Part of a small language model's weights.
Size: 18 layers, width 640, vocabulary 50257.
Training: a variant of Muon for these matrices, 898M tokens, 13704 steps.
Each number is 128 + 32 x the weight over its row's rms, rounded and kept within 0 to 255. Layers, rows and columns count from 0. The size above them is the row's rms in percent of the matrix's.

# layer 11 MLP down (transposed), 2560x640, rms 0.0372, rows 567-570, columns 480-639
size [107 103 102  95]
[[ 91 140 161 124 117 125 124 145  34 147 143 140 147 136 103  95 168 136 126 135 160 108 117 138  87 106 139 189 121 127 100 133 179 105 145  94 125 102 110 118 101 102 174 109  70 163 176 124 143 149 149  90 144 138  81 114 101 148  96  81 113 104  78 129  80 158 157 122 131 107 126 209 142 162 113 135 156 129 108 112 171 107 115  99 142 121  97  96 161 144  49 151 126 149 147 148 133 135 170  80 193 115  83 162 177 130  94  68 124 103 141 145 114 142 107  74  58 164 125 165 111  71 185 177 103 135 209 182 148 120 183  95 175  86 130 129 219 110 117 110  92 160  83 145 112  82  83 143 101 147  82 157 167 158 161 108 199 169 111 102]
 [111 107 168 114 134 140 115 134 182 171 115 166 144 136 135  58 103  87 134 100  99 135  90 100 110 127 107 100 152 113 209 176 119 156 150 173 142 155 102  96 175  94 124 111 112 103  71  94 115 155 112 146 131 149 137 153 114 143 160 106  82 144 126 149  80 105 118 113 165 141 169  84 113  95 185 110  90 129 118 163 143 160 164 109  94 153  99  95 155  90 181 150 112 134 190 107 112 131 136 140 114  54 144 115 165 146 151 115 102 172  62 129 106 206 161 127 180 162 112 107 128 115 123  80 144 114  68 119 127  94 156 132 207 148 144  74 125  95  87 115 100 100 141  79 161 144  99 102 116 111 171 130 153  98 174 150 182 149 165 114]
 [111 140 196 155 139 187 166 114 165 131 109 110 135 152 107 128 130 171 121 171 121 146 121  94 148 110 141 119 187 100 135 215 116 135 103 127 116 116  98 156 126 150 133 104 120  87 183 139 169  97 182 142 129 159  96 124 141 147 142 140 204 152 141  27 149 122 115 100 132 131 126 157  77 134 166 126 162 136 165 134  87 120 188 117 149 204 122 120 137 114 107 123 127 102 107  88 139 128  84 146  68 167 151 178 114 112 132 112  94 166 144 113 104 155 108 125 116 138  98  60 111 124 142 190 156 194 146 126 173  67  96 161 117  82 136 114 133 183 103 121 136  99  59  82  99 113  93 114 167 140 157  87 129 155 167 111 137  90 129 153]
 [165 127  88  87  98 138 146 117 128 140  60 124 115  44  87 132 164 137 125 145 107  33  76 108 139  49 122 107 188 144  79  90 113 177 152 129  75 150 127 122  95 128  98 114 153 145 105 126 142 124 148 128  87  95 196 128 135 168 134  59  98  92 165 119 139 115 121 194 141 192 109 137 146 118 145 148  97  97 145 136  59 149 160 137 163 145 155 120 101 134 146 138 161 128 158 113 148 222 112 115 112 162 130 138 150 120 158 110 129 126 179 105  97 111  85  77 132  86 107 198 136 109 138 130 136 109 128  44 140  95 187 138 176  98 102 143 110 112  98  88 108 143 116 169 130 136 118 141 178 122 138 176 104 113 132 135 110  63 166 127]]
# layer 11 MLP up, 2560x640, rms 0.109, rows 568-571, columns 480-639
size [103 113  96  98]
[[175  94 143 113 117 129  83 129 100 182 119 155 119 117 171  88 144 141 210 138  82 112 106 147  86 146 190 106 115 186 173  74 128 110 160  81 161  84  66 109 137 163 120 134 141 132 158  92 147 143  89 136 144 113  53 155 118 173 167 109  60 127 149 139 186 150 135  95 107 162 148 144 134  84  93 134 148 137 121 112 123 146 147 139  97 209 119 139 171 142 117 132  78 138 144 160 113 107 118 117  64 103 103 132 112  83 136 179 144 141 135 135 113  88  93 124 148 135 129 138  86 126 108  76 137 134 188  76 116 133 122 151  63 112 146 112 156 108 122 112 128  65  89 122 123  78 135 145 109 146  89  83 102 120  95 162 159 129 139  87]
 [ 94 160 136 159 190  67  78 146 140 166 132 155 177 140 154 146 141 100  40 124 148 154 159 131 167 131  98  62 134 147 145 213 109 160 124 134 108 112  91 115 145  97 144 125  99 142 116  93 125 103 195 172 107 124 143  87 177  90 130  96 140 140  82 140 163 121  79 205 139 141 122 168 102  83 118 131 117 121 175  82 120 104 151 125 111 208 107 142 128 154 148  93 134 167 164  44 107 173 119 141 102 160 127 144 102  93  84  48 102 126 151 136 177 112 113 108 142 169 101  85 121 149  65 165 110 147 112 158 178 171 108 111 104  92 128 117  77 200 128 110 125  89 106 140 103 126 160  96 116 124 155 108  72  93  99  95 175 106  70  97]
 [102 127 156  72 131 142  69 133  92  89  99 158 168 146 130 137 147 153 109  89 156 191 150 132 147 169  94 115 116 153 131 148 147 150 132 177  74 140 155 119 131 160 135 128 159 196 171 176 124 115 102 126 125 107  96 102 142  96 131  90  74 132 118 116 148 120 169 107 117 135 104 130 130 151 122 136 128 170 125 166 148  74 204 187 108 113 135  92 111 172  97 163  56  91 143 146 138 128  88  95 156 176 131 168 135  88 148  91 103  62 111  87 129 167 155 151 149 113 152 139 111 133 141 102 192 134 100 103 148  92 140  99 123  69 124 124  88 137 135 130 133 164 103 115  88 137 126 163 116 119 104 130  59  90 125 127 169 157 109 122]
 [184 140 143 169  75  79 162 117  91 148 128  93 102 115  93 103  43  81 139 152 193 137 161 133 162  96 136  97  76 152 188 137 115 111 109 166 113  68 116 113  87 128  94 119 133 140 116  60  86 142 150 106 123  98 118  88 210 139 157 121 131 127 184 161 116 123 125 122 155  91 127 128 130 116 110 101 121 163  77 100  87 116 101 126 126 138  98 136 121 142 152 142 144 115  88 131 163 137 130 144 133 128 108 153  88  69 192 163 141 172 152 144 145 144 170 144 127 155 134 104  95 138 169 155 124 166 133 155 186 129 175 123  96 189 109 141  80 133 100 101 149  94 146 142 117 106 119 151 105 145 158 145 127 168 140 121  74 140 129 129]]